From a checkpoint of a small transformer trained on Wikipedia: rotary positions, capped logits.
Each number is 50 + 15 x the weight over its row's rms, rounded and kept within 0 to 99. Layers, rows and columns count from 0. The size before them is the row's rms in percent of the matrix's.

# layer 3 MLP down (transposed), 576x192, rms 0.117, rows 309-363, columns 0-63
089:53 45 90 55 69 44 60 50 47 61 41 48 45 66 35 14 45 47 72 21 40 68 41 42 39 72 35 41 30 56 34 53 74 47 41 55 53 50 68 64 58 35 45 32 17 79 31 62 51 57 74 34 61 62 68 47 37 57 48 69 60 70 44 43
109:53 70 99 56 69 56 62 51 58 49 47 45 62 39 82 68 48 63 79 24 41 24 43 74 45 71 33 44 59 44 32 47 87 39 73 44 36 42 30 69 62 70 34 46 49 62 50 39 45 51 74 62 60 44 36 50 34 46 58 45 53 57 32 57
089:59 47 57 61 66 45 41 69 35 33 48 49 35 61 25 56 43 76 61 54 39 42 44 53 65 37 46 34 46 63 75 39 19 55 59 12 43 37 32 45 55 58 40 67 54 54 59 59 45 61 70 45 73 39 20 45 42 64 46 25 49 56 30 54
124:74 79 71 63 34 58 40 67 36 33 25 35 67 39 60 63 60 58 31 42 74 86 40 39 75 64 57 61 43 36 28 63 52 29 56 58 70 51 42 40 69 26 37 25 45 32 38 65 55 19 62 51 46 49 52 39 64 20 31 35 65 35 71 54
105:49 45 56 69 46 48 58 62 62 51 41 48 59 27 71 29 52 44 50 59 48 24 33 51 56 49 40 48 52 45 42 48 30 60 39 59 53 39 55 35 48 59 57 63 70 30 68 57 30 58 65 57 67 34 42 57 82 31 53 66 39 48 25 42
116:71 63 45 18 52 73 80 65 48 49 37 38 36 61 50 42 75 46 62 31 40 62 36 67 41 62 99 48 36 66 75 73 40 41 62 66 28 73 42 40 53 23 21 77 74 40 50 40 60 33 40 52 51 59 48 52 65 32 57 24 67 43 23 32
103:45 62 51 57 20 58 64 43 49 83 31 62 43 62 56 57 32 55 58 54 42 55 37 64 45 42 95 79 24 60 19 42 40 74 34 44 44 56 30 46 79 21 02 74 40 61 51 63 65 60 50 30 51 71 44 35 49 40 75 41 51 55 54 22
106:57 50 26 26 50 67 38 52 60 33 76 51 44 52 68 65 39 77 32 49 80 20 62 67 31 54 57 36 54 34 55 46 47 72 33 50 19 62 48 40 33 33 77 61 55 45 40 80 35 15 45 49 56 61 49 63 43 59 37 47 59 50 52 57
109:81 59 57 57 57 32 43 60 54 82 37 26 29 64 25 48 41 40 68 77 71 49 35 43 56 48 30 59 52 69 48 39 32 42 62 57 41 15 63 66 58 12 39 36 33 65 69 46 54 68 39 53 51 28 50 41 65 59 65 73 39 83 58 37
102:50 42 54 50 45 31 39 27 35 44 71 62 51 44 36 20 26 67 67 34 28 64 38 49 26 71 48 32 52 56 25 64 48 65 56 55 32 51 83 72 39 53 38 45 66 54 61 67 45 69 62 42 37 58 62 55 48 67 62 99 46 30 48 44
092:29 53 52 87 21 55 67 42 51 58 70 57 48 57 28 62 39 53 92 31 50 29 46 66 53 30 42 37 42 42 50 59 62 34 42 36 47 55 60 70 50 55 61 65 58 75 27 51 69 38 44 64 49 48 60 54 77 53 71 56 32 55 52 77
097:45 37 56 63 59 77 84 45 60 59 50 57 68 33 27 52 00 53 39 84 19 30 37 68 32 70 50 48 40 57 65 71 47 57 47 99 48 51 59 50 55 62 53 45 50 84 68 62 25 62 51 60 51 62 45 50 28 38 70 39 29 54 25 50
097:53 41 48 55 60 27 27 78 51 48 42 56 43 35 35 67 56 26 50 28 47 78 28 57 67 58 42 41 40 50 63 46 18 18 60 52 67 45 62 39 44 46 50 23 33 69 16 55 55 61 71 56 47 63 32 59 74 57 62 57 56 55 60 17
126:64 34 59 39 64 66 76 16 59 61 60 66 50 43 34 34 63 71 53 70 45 86 65 60 52 33 41 56 68 57 50 60 57 45 51 81 58 51 44 44 37 88 55 48 50 36 69 43 25 54 40 55 36 41 49 26 49 64 36 43 37 57 55 59
102:50 49 52 57 64 15 44 62 53 66 51 48 49 58 67 46 58 64 50 61 72 62 45 39 65 57 79 63 33 52 55 66 49 47 54 40 55 50 24 64 53 06 62 64 25 53 52 62 51 33 43 43 46 43 49 49 62 71 38 51 83 61 54 34
082:67 44 46 59 50 69 58 54 37 33 47 61 28 56 59 49 63 31 73 38 41 55 52 14 73 72 51 33 31 55 38 25 55 35 40 48 48 73 52 57 51 38 57 60 09 70 29 48 69 38 41 41 61 50 62 21 36 40 21 15 65 75 59 67
091:41 59 53 60 82 47 70 47 46 59 41 40 63 55 41 61 73 37 41 68 55 41 51 27 34 38 64 41 58 21 40 54 49 32 69 62 53 83 57 33 28 64 54 47 56 40 50 28 43 79 39 43 61 53 44 58 55 42 58 11 46 38 60 32
091:42 57 53 41 54 46 28 57 63 34 88 22 65 82 60 39 52 48 60 43 69 61 33 57 23 45 48 40 25 57 32 41 35 36 54 47 29 36 56 50 89 24 58 34 32 72 28 42 30 54 66 40 34 74 50 59 33 37 36 79 47 57 57 25
091:52 49 42 35 23 65 43 46 71 57 84 40 41 71 28 40 52 60 58 58 57 53 66 72 46 46 34 53 49 50 69 65 66 40 48 59 35 48 12 30 38 66 29 51 37 37 72 49 37 67 59 48 48 59 40 62 33 54 40 89 42 44 39 35
097:39 55 40 57 46 40 53 56 70 77 45 51 53 77 42 56 47 20 80 59 70 55 57 47 48 42 45 38 30 31 65 50 72 61 38 48 52 40 87 43 59 25 60 66 28 36 52 53 65 61 65 33 35 55 70 58 49 36 57 57 29 30 41 65
133:44 51 38 86 49 80 83 38 45 40 47 35 58 53 56 48 27 47 82 53 38 58 59 40 31 50 46 36 35 53 27 47 28 69 64 42 61 71 72 48 46 51 56 59 46 48 71 33 31 37 81 40 62 69 38 27 70 29 72 33 34 24 61 33
101:58 61 42 59 33 66 36 37 45 26 59 70 37 38 37 61 44 65 76 28 66 18 52 72 49 30 48 33 69 49 41 62 34 42 27 69 67 57 43 52 29 48 73 53 47 36 28 39 58 41 62 57 60 64 32 37 60 40 33 56 23 40 69 66
101:41 91 61 64 40 49 40 33 23 64 45 43 53 02 52 55 53 69 47 49 67 64 40 41 59 58 45 56 72 57 66 28 61 51 68 40 64 49 55 50 48 42 34 53 61 72 31 70 35 67 46 44 52 62 25 59 54 42 49 60 68 33 36 32
094:58 73 22 62 51 47 55 50 57 54 68 48 56 44 74 39 41 42 64 83 11 56 55 51 48 74 57 68 37 52 54 80 48 66 62 56 31 41 56 69 57 42 42 64 44 62 46 44 90 62 63 53 58 63 41 55 33 23 58 38 26 62 54 42
109:50 53 74 37 15 43 43 45 42 51 59 57 53 56 35 26 34 45 61 53 60 46 42 44 66 33 52 44 57 68 53 39 57 58 34 53 52 43 36 35 57 53 46 44 39 37 39 52 62 21 56 54 25 84 21 52 51 14 42 74 52 22 53 59
141:56 61 43 23 60 49 35 63 42 38 59 54 30 54 68 56 40 32 47 65 49 36 68 34 45 63 63 65 38 54 67 62 56 52 45 64 67 45 47 49 80 42 50 40 22 56 64 63 44 55 44 58 39 57 76 48 35 39 59 16 41 56 51 71
091:53 44 12 67 58 55 61 46 33 56 42 53 27 37 40 74 20 35 43 31 51 48 40 35 78 50 53 55 28 49 49 57 33 45 47 68 56 56 75 57 46 47 58 49 39 74 44 34 44 49 57 12 51 38 55 82 57 45 52 74 46 64 64 42
103:51 63 47 64 67 49 56 20 51 33 64 42 59 43 46 63 61 39 60 56 64 53 27 37 49 56 66 27 52 40 43 56 59 51 20 40 53 55 23 49 31 30 62 48 39 44 59 24 32 38 66 49 29 63 37 58 57 41 45 38 36 31 42 61
112:71 54 44 37 75 49 60 41 32 32 54 28 37 33 63 46 43 47 21 49 69 67 54 43 65 37 77 24 49 52 49 49 49 64 64 79 70 50 43 53 76 52 65 41 20 58 62 55 47 20 59 24 47 68 52 47 36 48 54 43 61 48 38 49
090:56 53 61 83 61 73 36 36 66 40 52 40 85 42 55 57 16 69 72 39 40 58 40 63 46 37 35 38 50 64 70 54 34 27 29 88 48 75 71 51 39 50 47 40 65 32 62 44 49 72 67 44 45 43 29 50 52 39 53 16 43 44 55 21
122:57 43 57 41 48 41 25 40 48 32 55 39 41 51 65 44 55 45 65 39 33 28 49 45 54 39 09 37 32 48 59 39 76 53 55 56 24 45 52 44 54 21 53 66 56 25 36 51 57 33 72 59 70 47 83 54 46 36 42 49 52 57 35 50
106:25 43 64 26 60 60 70 41 43 63 44 66 65 46 46 42 43 26 52 30 56 43 88 67 70 79 65 46 65 28 48 64 55 61 50 63 71 45 77 47 30 51 47 31 82 59 77 38 28 22 48 33 44 56 54 44 49 35 46 32 43 37 25 56
111:53 70 47 60 53 52 41 56 35 27 18 40 38 48 43 67 61 29 53 38 55 55 36 39 71 63 68 52 53 44 09 24 51 47 61 53 65 56 49 53 51 38 48 25 56 47 30 53 73 58 45 78 49 34 29 64 25 51 70 44 22 46 42 54
097:61 51 32 46 44 31 47 71 39 53 57 43 82 55 46 60 40 61 41 37 50 46 17 33 34 35 52 36 72 23 38 45 40 27 57 49 69 74 54 57 65 53 42 65 67 75 62 39 58 64 37 43 72 34 59 51 70 39 64 78 30 22 42 50
112:39 53 39 24 27 63 36 49 43 67 45 55 50 41 32 70 63 42 21 69 57 48 68 37 59 75 34 34 84 50 70 48 37 35 61 41 48 41 53 61 50 47 50 42 44 69 32 70 55 31 31 44 53 40 35 55 65 69 49 86 67 59 53 52
101:73 31 59 41 27 43 23 58 14 40 24 31 28 53 44 24 44 00 37 20 68 51 38 44 67 53 61 46 36 51 57 67 36 24 50 35 59 52 57 64 55 45 57 74 25 52 44 53 53 40 57 56 81 23 57 75 47 23 69 83 65 35 32 46
091:53 24 50 38 14 51 61 28 47 33 64 58 31 53 58 34 67 72 31 58 50 73 29 21 67 43 36 42 68 58 58 49 48 42 38 78 35 18 74 40 27 25 68 45 24 62 30 30 37 62 30 64 63 65 29 64 35 53 48 74 74 60 48 75
095:24 65 66 45 29 50 25 52 47 58 60 52 63 44 38 47 77 12 33 41 57 80 32 28 42 79 63 51 18 44 44 28 72 40 75 43 58 66 50 76 42 71 46 38 16 46 21 28 61 57 52 33 35 39 60 49 49 34 31 55 80 53 79 64
095:50 69 34 57 62 42 63 43 38 53 52 58 68 29 41 51 34 47 60 48 65 74 38 39 50 23 68 43 77 56 49 35 41 36 38 36 53 24 38 19 58 68 44 56 24 75 46 40 45 30 62 28 57 43 31 50 49 88 57 99 51 47 80 54
106:54 31 72 31 59 28 52 40 65 42 19 40 48 54 59 04 28 53 38 57 45 44 29 45 56 85 72 46 71 84 50 49 60 43 72 63 54 58 43 40 28 46 60 56 32 63 58 59 52 28 45 39 38 40 39 58 51 46 49 28 28 30 62 52
104:46 61 85 50 65 71 23 49 55 56 33 37 78 20 69 68 37 46 71 61 47 55 56 59 65 34 17 57 45 57 40 43 57 68 42 70 49 43 49 54 57 64 52 33 60 47 14 42 40 64 26 58 82 26 35 63 51 50 56 07 63 68 29 72
091:49 56 56 80 37 51 41 60 26 27 56 81 48 42 47 64 45 47 44 45 55 56 67 43 48 60 48 19 50 29 40 57 31 67 28 49 61 36 44 24 66 38 47 41 17 82 22 93 66 29 68 63 30 59 69 42 26 44 45 32 64 55 41 33
085:70 48 32 64 24 30 42 57 11 46 63 66 53 72 33 26 28 59 48 22 53 55 41 39 44 42 34 22 56 55 51 56 32 24 35 35 71 34 76 46 60 34 50 50 57 75 58 56 23 49 43 48 46 58 48 68 48 74 47 99 66 38 61 83
125:52 49 49 55 39 47 34 36 66 40 24 61 51 14 49 59 83 49 36 45 60 75 58 48 58 48 44 42 56 51 51 50 64 53 44 42 44 51 40 39 37 54 50 56 42 25 65 39 61 61 71 45 37 62 40 41 43 44 47 54 51 23 77 49
100:76 19 50 54 35 28 78 56 25 59 44 55 44 62 20 57 38 60 53 44 60 93 15 44 72 54 44 45 59 59 56 30 62 54 21 42 49 55 66 26 53 52 37 54 37 65 31 58 20 24 23 16 53 41 40 38 64 64 56 63 64 25 43 69
101:63 58 39 66 47 57 33 44 33 37 32 74 42 41 45 53 42 49 34 44 50 43 60 76 46 51 28 59 48 43 48 53 72 74 36 39 39 62 68 43 59 50 62 51 31 45 51 12 66 44 35 38 26 82 66 40 47 19 55 47 30 54 70 62
105:37 37 73 50 80 61 35 31 51 55 38 76 54 46 23 45 22 27 49 47 53 56 60 54 38 97 60 36 54 34 56 84 39 54 53 51 44 35 60 45 54 33 49 53 67 40 28 65 49 31 72 75 42 67 90 81 29 45 49 38 53 86 23 55
104:55 52 68 70 69 49 25 56 33 69 54 34 70 41 35 35 70 51 72 51 83 48 59 56 61 43 63 82 61 39 59 42 17 56 55 54 52 34 55 36 57 19 35 68 27 65 52 45 63 43 51 39 48 47 77 24 65 50 47 48 43 47 55 25
091:62 66 33 16 43 58 57 29 38 40 68 64 24 77 99 44 53 56 45 85 50 62 29 64 33 77 46 52 53 32 53 52 49 74 68 61 52 69 39 45 44 55 36 52 60 41 38 57 90 40 47 43 37 61 44 62 24 42 18 52 36 68 51 71
097:54 56 21 38 71 47 52 49 01 58 51 56 55 59 46 36 31 39 50 44 49 63 39 47 37 73 43 68 54 54 21 50 43 26 69 30 53 31 70 59 52 51 49 75 43 40 63 56 75 44 50 30 54 48 28 58 28 28 39 99 58 46 59 55
092:66 33 57 37 28 57 74 17 22 43 54 59 30 56 57 60 42 43 48 25 74 52 26 45 64 40 39 69 37 40 68 78 55 36 39 37 52 50 66 35 26 20 57 59 50 35 50 58 44 52 72 53 56 72 54 54 40 64 50 79 63 23 57 67
093:66 55 46 45 58 72 60 75 08 31 44 64 62 40 53 44 15 60 49 35 14 41 51 44 30 51 41 73 52 67 40 36 28 51 60 41 51 16 62 48 56 57 56 53 35 58 56 21 37 48 24 52 48 72 44 74 33 64 52 99 70 41 28 28
101:53 72 55 43 28 26 40 63 69 56 51 48 71 76 61 56 49 54 66 48 67 53 59 48 50 59 49 31 48 63 51 66 58 29 50 42 32 51 48 43 67 30 54 52 47 23 40 52 54 61 39 33 45 20 72 26 61 51 56 45 63 61 50 42
105:43 55 23 44 64 47 62 42 35 68 60 30 79 75 51 39 65 57 62 22 46 55 47 47 19 23 32 47 68 51 36 71 41 18 55 50 27 43 61 68 48 54 25 64 63 45 70 53 36 64 65 50 51 28 66 70 61 71 26 59 47 50 37 38
095:57 41 64 54 62 48 31 53 68 46 45 96 51 36 76 28 40 52 76 69 27 34 47 18 39 75 67 21 50 43 53 37 58 37 42 65 57 60 62 64 62 52 49 42 22 52 76 43 39 33 73 59 65 73 73 39 47 58 55 03 25 44 35 43
# layer 3 MLP up, 576x192, rms 0.117, rows 310-363, columns 0-63
099:42 47 15 16 35 45 54 40 64 27 57 43 45 66 70 58 50 57 44 36 59 29 70 63 30 55 43 39 61 10 58 49 06 79 45 43 55 52 52 12 39 19 62 62 85 27 52 57 63 48 61 59 51 59 70 46 54 65 35 37 54 72 34 72
098:53 41 49 50 26 37 45 53 64 68 66 88 42 66 43 45 46 45 65 49 49 45 46 40 61 46 39 39 47 78 43 12 49 61 47 36 57 63 40 16 79 68 57 54 55 61 50 69 79 68 39 72 26 43 45 36 52 41 35 48 47 42 40 78
105:63 75 55 68 51 54 30 70 51 45 45 54 42 61 39 57 41 48 24 13 73 48 46 74 47 39 54 69 49 26 34 49 69 43 25 37 44 34 43 52 90 01 24 56 68 37 30 48 51 49 46 63 46 65 49 40 73 54 55 39 65 33 65 45
103:52 50 50 49 54 40 45 33 47 57 28 41 31 77 44 37 12 84 72 31 37 49 53 69 44 30 51 04 53 41 43 49 67 55 71 65 42 56 68 57 38 47 26 51 48 72 15 41 43 69 71 60 52 56 27 41 68 52 60 47 42 67 63 50
104:84 40 33 62 48 49 43 42 38 41 50 62 44 47 15 33 42 44 77 26 48 40 50 61 67 46 63 33 57 35 85 63 34 47 73 67 36 43 58 31 56 35 72 69 51 55 37 32 77 39 53 31 50 55 38 63 77 14 56 60 54 40 46 62
094:31 55 44 61 58 45 44 57 54 70 35 56 34 82 39 25 50 41 56 46 29 42 31 26 41 56 72 71 49 62 16 51 18 53 43 47 82 40 56 64 54 46 25 30 63 42 37 41 51 58 40 56 49 56 40 34 49 52 57 45 58 43 64 26
107:56 51 28 61 43 44 46 55 59 49 65 66 39 45 32 34 09 57 57 55 55 60 32 57 48 52 58 63 37 45 67 73 16 54 72 53 31 57 44 43 72 37 08 53 78 63 28 54 40 48 56 58 41 26 63 42 48 59 61 42 48 74 48 49
104:88 63 61 60 47 91 32 81 27 95 38 61 38 48 29 18 15 57 49 55 53 54 24 49 48 63 47 68 53 47 61 50 25 56 66 46 36 38 50 33 63 22 30 51 40 50 76 48 32 61 28 50 26 42 59 44 51 55 52 34 37 74 60 41
098:51 52 48 45 54 69 20 67 61 34 36 45 38 60 60 39 49 17 53 49 37 35 58 45 81 40 41 44 61 61 45 46 75 60 46 33 45 41 48 14 63 58 59 31 56 53 28 66 53 38 71 56 44 54 39 53 38 28 58 48 51 43 46 81
095:87 33 36 39 40 71 52 55 53 39 52 51 29 31 39 33 28 34 63 52 64 55 56 63 67 42 76 56 49 52 35 74 49 55 66 45 31 67 34 43 58 28 37 71 62 52 50 47 68 41 37 27 72 75 69 20 52 37 56 42 53 34 27 46
095:69 39 43 35 35 62 17 75 33 57 53 26 31 60 44 50 65 40 53 55 40 60 35 74 63 24 48 32 39 39 77 32 62 50 58 25 51 62 64 39 37 40 46 59 47 53 15 22 72 66 53 34 62 40 38 34 57 48 58 67 77 43 60 57
102:61 69 44 51 77 65 54 60 54 54 36 67 43 59 49 48 56 39 15 52 66 47 44 57 49 67 77 69 26 27 56 55 64 55 86 48 42 75 22 54 28 40 32 83 44 45 55 48 37 71 34 36 62 48 55 32 45 55 75 54 48 45 30 61
113:46 36 60 32 70 87 46 48 80 41 63 57 43 57 29 48 51 44 40 49 53 39 50 62 41 40 24 34 36 38 43 35 27 46 57 90 47 69 17 20 25 59 22 64 59 44 63 43 40 41 61 56 32 55 51 43 45 30 27 47 55 50 36 52
103:48 35 18 86 34 44 48 63 37 36 70 83 55 60 45 54 44 52 40 40 70 62 66 59 76 57 57 25 60 68 55 45 54 77 60 54 45 50 69 31 42 23 75 51 41 65 62 47 71 45 46 67 51 54 35 28 51 87 58 33 62 51 44 57
094:47 64 69 50 55 75 50 43 63 63 57 70 53 35 27 23 56 45 43 37 69 40 46 57 26 39 50 63 35 42 64 38 59 42 57 49 11 55 45 45 25 44 45 71 63 42 33 56 76 69 48 31 50 57 46 59 70 54 51 27 51 32 80 70
094:49 47 48 35 71 64 32 61 63 70 46 27 50 55 42 83 30 57 33 47 38 25 63 63 66 29 58 63 57 68 64 39 38 34 18 37 39 61 36 29 31 54 70 61 82 80 69 50 88 51 60 44 40 63 27 24 45 42 63 51 38 59 48 55
095:31 25 68 38 54 54 28 64 33 48 59 49 55 42 52 40 45 42 71 25 44 58 44 66 64 44 69 41 51 36 46 60 61 68 54 49 34 70 58 44 72 63 30 48 55 50 33 47 61 43 62 68 42 69 36 34 49 44 56 25 46 31 70 52
092:63 16 06 71 41 37 56 63 56 75 46 72 40 76 57 74 59 50 07 51 31 29 52 03 68 39 68 45 38 63 57 29 38 74 41 57 72 69 58 47 55 31 70 59 35 50 55 43 81 35 36 50 61 46 56 34 80 36 57 45 92 28 65 50
105:83 47 29 37 36 58 35 46 66 65 43 68 43 60 27 35 26 41 53 53 62 53 53 65 69 35 57 65 53 32 53 33 37 44 84 50 72 53 82 44 51 44 58 66 61 35 54 47 76 58 19 51 35 58 06 50 43 63 30 66 33 24 46 30
112:34 33 58 50 37 78 38 52 57 40 52 70 19 68 56 45 55 42 59 40 49 46 52 59 59 48 41 39 32 40 57 47 49 81 45 55 51 46 64 62 59 39 60 66 56 33 75 50 63 81 34 26 36 57 33 46 54 47 81 51 71 31 62 52
097:53 65 15 31 54 52 47 28 38 48 62 48 55 45 36 43 20 66 69 38 67 37 27 55 60 77 36 58 62 80 66 34 33 63 45 48 56 60 20 35 45 35 44 62 70 43 48 58 43 60 19 29 32 52 51 46 43 54 55 44 47 58 49 65
105:51 63 45 69 36 50 52 51 48 45 62 52 48 43 48 40 43 58 66 37 51 06 38 43 45 38 29 39 57 42 74 34 59 36 30 77 22 59 42 54 50 47 56 28 67 87 34 46 52 34 34 53 50 43 41 21 68 49 51 50 22 38 51 59
097:66 69 40 77 52 51 46 49 40 46 46 75 33 49 43 66 64 62 45 52 49 24 53 56 67 35 51 65 70 41 46 62 42 45 84 60 43 57 15 36 47 44 49 76 63 32 35 64 72 43 47 60 44 70 35 55 87 54 75 29 33 44 43 33
106:58 62 52 78 42 81 37 53 44 55 43 46 39 47 50 54 36 28 60 20 56 58 63 51 76 57 66 40 53 40 67 61 45 25 60 52 29 37 50 38 56 34 25 41 61 75 44 40 71 25 46 66 44 73 34 43 51 55 41 56 42 47 72 36
110:56 69 39 61 42 54 31 51 24 41 56 54 40 71 29 46 34 58 73 50 36 40 46 41 57 64 58 44 24 45 43 68 17 36 57 53 69 61 68 53 68 35 39 36 48 62 75 52 57 73 63 55 42 48 50 52 53 57 67 42 24 57 74 57
098:65 18 63 27 36 45 65 71 31 63 11 16 37 65 38 55 35 51 16 42 50 53 40 44 60 24 52 50 31 45 54 38 53 33 42 37 52 30 37 46 39 34 30 57 65 76 60 37 45 59 35 69 22 48 55 35 48 55 52 41 24 37 49 43
101:33 76 26 81 47 65 44 46 62 42 38 51 46 66 52 70 62 32 44 52 63 24 27 34 39 51 45 65 45 53 79 51 59 90 41 35 63 61 52 48 25 30 48 34 61 42 48 37 67 61 68 56 28 85 50 50 65 75 49 40 58 44 09 35
102:49 59 47 59 37 47 28 62 28 40 57 70 18 46 43 49 38 46 58 46 55 37 53 37 51 39 52 46 64 65 43 29 46 78 32 75 49 64 25 63 60 47 57 45 57 62 42 75 41 67 48 10 58 56 71 32 61 21 77 55 64 48 49 51
093:50 63 55 38 38 53 30 86 15 44 54 46 47 52 60 45 68 40 21 58 56 29 75 40 62 74 54 52 41 25 55 39 43 31 62 37 47 41 43 49 69 17 64 71 36 50 42 53 32 63 27 30 59 31 61 35 48 58 52 32 74 54 52 48
101:47 36 29 49 52 47 44 61 46 60 47 49 31 55 54 17 25 39 31 42 53 46 46 31 56 43 52 55 40 57 62 54 60 39 54 35 32 67 49 41 49 45 69 58 52 41 45 69 35 73 62 37 58 73 44 59 34 45 38 54 78 42 21 66
101:53 57 59 38 39 50 07 51 60 90 50 58 29 58 66 54 46 51 63 55 46 36 71 48 76 64 47 41 44 23 67 40 49 32 55 60 74 50 60 34 49 46 35 37 84 25 55 61 36 74 66 31 65 61 41 41 50 62 66 44 46 33 45 64
100:41 25 29 40 49 61 45 78 61 93 32 55 52 76 29 67 41 81 34 31 48 55 43 74 47 56 29 48 59 51 85 61 35 46 40 46 45 54 58 36 61 50 53 42 55 52 58 42 55 52 74 26 52 49 70 35 72 53 62 54 62 57 47 26
108:32 55 34 58 72 19 40 77 41 73 61 68 44 60 41 64 31 26 58 51 23 62 63 67 31 32 69 19 18 56 64 39 61 40 66 48 52 38 40 45 26 50 53 50 49 25 22 34 60 66 22 63 64 47 42 28 50 57 14 24 52 57 73 71
108:37 78 61 62 40 44 67 54 40 35 40 51 19 53 57 78 43 40 38 25 70 17 56 47 42 46 48 58 47 66 43 79 49 34 82 55 69 59 27 58 54 40 22 41 59 69 44 31 46 54 27 65 49 49 77 29 52 54 55 41 55 50 47 19
099:41 44 68 40 58 59 61 40 54 54 81 63 35 71 35 72 52 77 27 40 35 45 69 64 44 61 43 47 67 59 87 51 41 55 55 43 44 60 24 37 58 48 16 58 50 79 28 44 54 59 68 56 17 48 33 45 45 51 56 59 37 60 42 40
101:36 72 68 40 42 52 30 79 37 58 52 49 36 34 32 63 39 13 63 34 44 37 64 59 34 66 48 58 58 25 57 46 43 31 69 38 47 64 42 49 49 58 32 59 54 40 58 72 82 50 18 59 51 40 68 27 40 21 63 42 41 48 40 37
099:34 40 36 55 33 74 17 41 34 49 55 52 41 46 62 58 47 35 47 36 47 36 86 30 28 58 71 42 48 33 34 70 75 35 74 56 22 65 50 44 64 42 52 24 65 42 52 38 48 50 48 75 46 52 70 62 34 61 47 44 59 52 33 38
099:36 43 53 46 48 72 35 63 49 33 55 50 31 26 46 41 45 29 42 30 51 40 55 33 41 33 69 16 32 59 68 30 68 43 54 42 50 38 52 48 49 52 64 42 52 53 44 40 45 70 65 74 19 44 38 43 42 49 46 60 66 36 53 63
102:66 50 70 48 58 73 31 56 53 68 26 54 55 35 47 15 56 47 52 43 36 44 64 67 61 78 38 52 57 21 41 45 34 31 66 32 31 39 48 44 29 45 57 57 60 51 25 42 43 41 59 37 41 35 66 72 75 24 45 55 45 24 55 56
102:47 41 39 35 67 68 47 56 62 35 51 52 53 50 48 33 32 61 55 36 69 70 39 16 49 63 45 54 35 67 68 43 17 66 68 46 35 78 47 58 40 40 25 51 71 64 33 72 29 42 58 26 31 48 56 52 67 60 49 47 47 14 44 75
096:19 37 52 32 75 73 47 56 45 53 44 40 43 78 48 52 69 43 32 46 23 41 35 55 73 48 34 79 24 52 27 30 38 24 51 63 34 44 21 61 64 56 38 67 63 61 51 25 25 52 32 52 52 44 61 40 47 27 68 49 44 39 63 69
096:54 59 60 43 50 61 53 69 62 72 52 70 44 33 61 33 52 21 56 63 62 46 08 43 40 36 32 64 50 11 50 41 64 57 69 63 53 59 68 65 38 39 42 22 49 37 68 43 30 83 68 46 50 58 56 47 67 58 44 34 24 74 57 38
104:17 58 31 28 31 56 34 61 62 40 26 51 46 43 53 60 56 31 44 30 42 58 64 60 52 65 30 35 51 50 43 47 38 50 49 62 40 70 39 42 47 40 41 71 71 34 52 92 45 51 57 39 69 72 45 59 34 32 59 55 55 46 35 58
101:48 53 47 32 44 38 56 40 49 26 75 35 35 53 48 30 33 30 44 45 62 61 54 46 53 51 36 42 42 82 78 52 46 78 53 58 56 44 40 45 35 33 52 50 57 80 38 56 47 54 54 48 56 70 38 21 66 61 70 35 52 30 48 68
098:32 38 02 45 55 47 31 50 52 60 46 33 39 50 62 53 63 01 66 54 49 64 49 52 66 72 56 62 31 43 60 39 41 56 86 43 50 74 45 48 46 35 49 80 67 52 31 47 64 40 55 20 85 40 42 45 38 76 42 46 63 41 22 47
103:42 60 37 47 58 64 49 52 45 65 41 84 41 39 43 27 38 51 35 27 98 12 75 35 74 51 64 60 44 50 44 59 38 59 48 71 82 41 40 45 57 34 51 19 26 48 50 68 42 42 47 51 48 59 32 26 73 61 52 53 60 63 46 69
104:33 74 42 54 49 75 24 68 17 54 44 54 40 35 54 36 35 71 52 52 47 15 63 46 84 69 46 52 80 63 38 38 41 36 84 67 66 62 56 45 69 35 40 32 53 65 63 45 41 39 47 35 34 57 33 14 59 48 53 34 52 64 34 54
097:61 32 43 40 51 60 32 38 44 65 52 26 26 46 57 64 17 49 66 34 25 53 55 73 73 62 58 26 48 31 63 58 50 56 59 49 59 40 75 30 54 42 61 31 67 40 34 49 42 76 50 28 71 66 31 43 53 69 32 43 59 24 42 65
101:43 10 48 49 50 22 26 50 43 58 56 58 42 54 31 41 62 62 56 59 59 51 73 61 61 33 73 55 35 62 64 62 45 52 61 55 29 41 66 49 79 42 68 21 48 30 44 52 69 74 66 52 31 36 66 36 81 55 57 67 38 45 57 39
100:47 63 59 34 56 63 41 58 22 30 43 41 28 54 46 49 25 66 54 07 34 42 53 51 59 39 40 76 38 51 63 46 60 58 54 33 44 41 19 48 31 46 50 27 56 40 34 36 50 76 74 56 47 31 37 37 39 67 57 61 53 32 81 64
102:49 73 52 57 46 55 32 87 44 45 52 57 33 57 26 50 40 26 40 50 38 42 48 58 53 42 18 57 52 76 56 59 35 76 56 39 17 40 65 36 76 52 42 33 50 33 47 78 53 75 76 66 43 22 65 49 62 57 50 51 67 55 39 58
100:43 56 41 48 30 66 39 63 42 67 23 32 31 47 38 10 42 50 41 47 51 31 39 51 48 57 45 39 52 78 34 56 68 50 57 14 70 50 21 37 75 31 54 45 68 40 43 52 22 71 59 66 59 65 46 40 76 70 21 36 84 19 54 63
104:87 58 55 72 37 58 02 57 48 41 46 48 45 57 60 49 58 49 21 24 76 19 79 31 64 48 29 19 15 65 45 32 79 39 67 49 56 40 20 44 47 46 57 49 42 47 41 50 48 60 46 46 53 47 69 59 59 46 47 39 52 58 52 55
092:47 66 31 64 27 35 31 65 00 56 44 39 21 54 65 18 58 55 51 36 44 45 49 43 60 49 58 51 50 49 56 48 54 13 42 40 46 63 57 46 75 36 40 64 60 71 19 31 41 63 19 31 53 23 53 24 26 33 55 67 68 22 50 41